Part of a small language model's weights.
Size: 12 layers, width 128, 2 heads of 64, MLP 320 SwiGLU, vocabulary 8192, 4.37M parameters.
Architecture: RMSNorm before each block, rotary positions, biases on query, key and value, untied embeddings.
Training: a variant of Adam for these matrices, 200M tokens, 6104 steps.
Each number is 128 + 24 x the weight over the matrix's rms, rounded and kept within 0 to 255. Layers, rows and columns count from 0.

# layer 5 attention output (transposed), 128x128, rms 0.105, rows 25-30, columns 0-127
[[137 168 122 175 127 108 132 117 105 134 182 123  92 138 123 102  89 135 177 129 119 137 129 122 100 116  83 145 153 102 116 147 107 155  96 117 183 156  76 161  97 108 131 126 133 108 137 110 181 130 138 124 144 121 121 137 152 162 140 150 125 148 134 126 104 147 145  94 146 116 143  77 150 145 121 136 115 105 133 117  94 122 114 130 111 134 143 151 101 118 129 132 117 137 140 132 126  90 140 102  99 173 126 115 122  95 118 103  99 113 181 130 114 132 159 119  99 123 110 110 126 138 131 132 149 150 140 147]
 [133 103 145 106 183 161  92 151 137 117 119 115 116 115 117 159 135 150 114 138 146 141 106 124 121  94 125 143 150 108 137 140 116 155 142 141 158 129 166 146 131 116  94 136 139 149 118 134  88 124 143  87 115 120 100 125 111  84 176 149 138  90 128 177 148 116 116 140 128 112 100 135 139 110  90 106  81 123 112 120 107 136 147 134 145 119 128 135 154 142 131  94 147 119 124  99 117 120 109 163 172 127 140 159 117 108 101 103 128 138 129  92 126 122 116 133 139 153 136 161  88 125 148 140 150 114 148 131]
 [117 101 128  95 127 109 161 151 170 125 130 142 112 148 114 148 108 132 113 125 155 131 112 113 140 140 135 136 144 109 129 142 156 170 118 141 116 136 138 126 127 152 148 170 165  90 123 122 144 102 140 160  72 134 104 130 118 135 117 150 121 103 164 131 158 128 127 140 127 109 168 106 142  89 119 144 122 151 128 156 150 109 175 123 118 117 105 119 153 130 107 194 153 157 138  95 126 136 122 134  94 134 136 109 104 124 155 123 117 165 137 165 116 152 107 130  92 109 163 120 127 114 132 151 195 102 112 108]
 [159 112 133 157 152 104 150 166 144 127 130 114 128 144 125 116 154 122 160 124 119 129 128 147 127 168 108 100 116 128 127 134 154 113 132 113 113 139 134 118 124 110 141 142 125 127 112 112 108 162 144  74 133 148 128 127 108  79 165  67 128 145 126 154 121 133 133 146 184 169 136 135 120  68 138 138 107 144 109 164 141 128 119  98 119 127 148  87 105 123 113  87 112 141 132  87 107 123 114  75 133 140 179  93 169  91  92 154  98 152  52 129 114 127 106 108 124 120 130  97  82  93  96 153 159 118 134 102]
 [187 156 147 147 113 125 153 150 141 134 153  81 125 135 139  93  94  98 180 110 126 145 127 142 122 148 118 159 144 108 139 162 127 138 136 153  95 153  94 116 142 136 131 146 125  94 136 155 144 112 118  99 129 174 107 114 138 125 117 136 114 111 103 106 148 121 125 135 120 110 146 102 133 121 113 157 113 115 123 146 129 105 112 120 147 157 163  76  88  96 109 124 141 164 148 160 119 151 175  83  92 172 170 134 107  81 143 141 127 142 182 141 134 148  98 149  89 142 144  89 119 116  86 127 110 101 120 134]
 [121 105 138 127 115 105 125 137 149 122 130 118 144  80 122 126 161 138  94 127 175 116 141 129 103 100 115 141 153 121 126 109  93  91 123  96 134 127 193 126 157 167 142 113 126 150 129 145 138 111  82 116 152 110 149 125 141 119 116 144 180 131 127 123 128 108 157  97  98 146 118 150  96 146 134 100 151 113 136 130 153 102 110 133 128 114 108 144 124 113 157 133 115 124 129 108 159 135 125 161 167 108 102 143 125 117 146  96 121 108 124 138 153 129 160 123 121 155 105 115 124 121 146 149  82 133  87 123]]
# layer 5 attention value, 128x128, rms 0.075, rows 26-30, columns 0-127
[[110 178 113 117 125  97 100 106 127 137 138 124 138 129 116 121  97 138 132 119 107 124 113 127 131 113 119 124 119 118 142 123 113 128 144 137 146  99 135 164 144 109 148 133 128 116 139 120 124 102 136 124 111  84 160 136 185 174 129 112 133 119 135 120 128 122 119 126 120 125 117 156 134 117 175 147 149 111 111 145 155 114 155 127 132 180 136 124 123 144 118 110 145 110 109 116 109 124 116  92 106 135 129 119 163 147 150 151 110 160 104 133 102  95 116 115 137 151 110 140 114  85  70 120 130 160 182 134]
 [103 119 124 112 119 167  98 104 117 136 112  73 111 131  60 130 145 111 117 145 147 101 110 115 111 103  75 119  96  96 131 132 115 121 122 119 101 163 101 131 152 122 102 117 109 118 126 174 137 167 133 135 145 134  93 157 151 130 114 123 137  96 109 116 142 136 120 114 153 136 118 117 111  93 131 153 123 127  91 117 118 148  77 141  91 132 127 138 120 136 117 106 169 140 133 108 170  91 153 141 161 110 138 144 138 140 150 122 118  83 159 125 128 131 126 121 141 141  62 122  98  98 158 150 121 140 188 177]
 [136 157 156 120 179 157 116 105 136 112 140 160 117 128 124 160 132 107 123 115  79 114 128 116 119 113 117 143 146 106 118 138 113  88 113 152 122 151 114 142 159 144 131 127 146 125 140 159 159 103 110 133 165  82 196 181 130 146 130 130 146 118 137 133 141 113 109 114  97 106 108 124 122 147 154 113  50 113 125 122 172 131 145 165 126 142  96 160 149 126 126 120 164 140 108 112 163 131 127 145 139 121 148 158 146 109 133 142 162 107 146 120  93 151 159 159 124  91  68  93 160 133 142 108  71 134 146 129]
 [ 97  98 127  65 162 110 114  75 151 115 174 141 131 163  97 157 137 121 131 140 116 132 132  96 137  73 180  88 123 132 114 157 151 116 115 154 117 163 142 107 131  88 129 129 108 112 140 131 130 160  85 139 117 180 168 181 118 100 104 103 151 134 142 154 113  87 120 156 161 128  90 139 123 149 140 166 141 134 103 139 109 106 118 136 116 120 134 152 121 165 130 172 139 104 162 131 155 122 142 136 129 119 145 164  82 152  90 153 150 138 129 130 122 140 130 125 123 138 153 120 118 129 204 162 139 122 140 121]
 [108 170 140 166 120 129 112 137 112 125 113 142 141 131 150 123 123 167 151 126 124 114 122 139 131 124 147 120 155 162 109 135 128 146 137 152 111 115 105 112 129 102 113 136 111 141 175 126 164 133 142 127 118 116 118 113 113 112 129 129 122 140 117 135 112 175  92 119 148 172 122  85 168 171 101 115 150 110 125 138 129 160 107 129 148 116 130 145 130 167 118 137 114 113 144 154 107 119 128  68 123 137 113 113 163 131 124 157  94 103 125 160 174 135 169 145 115 121 158 158 118 133 123 123 161 151 141 130]]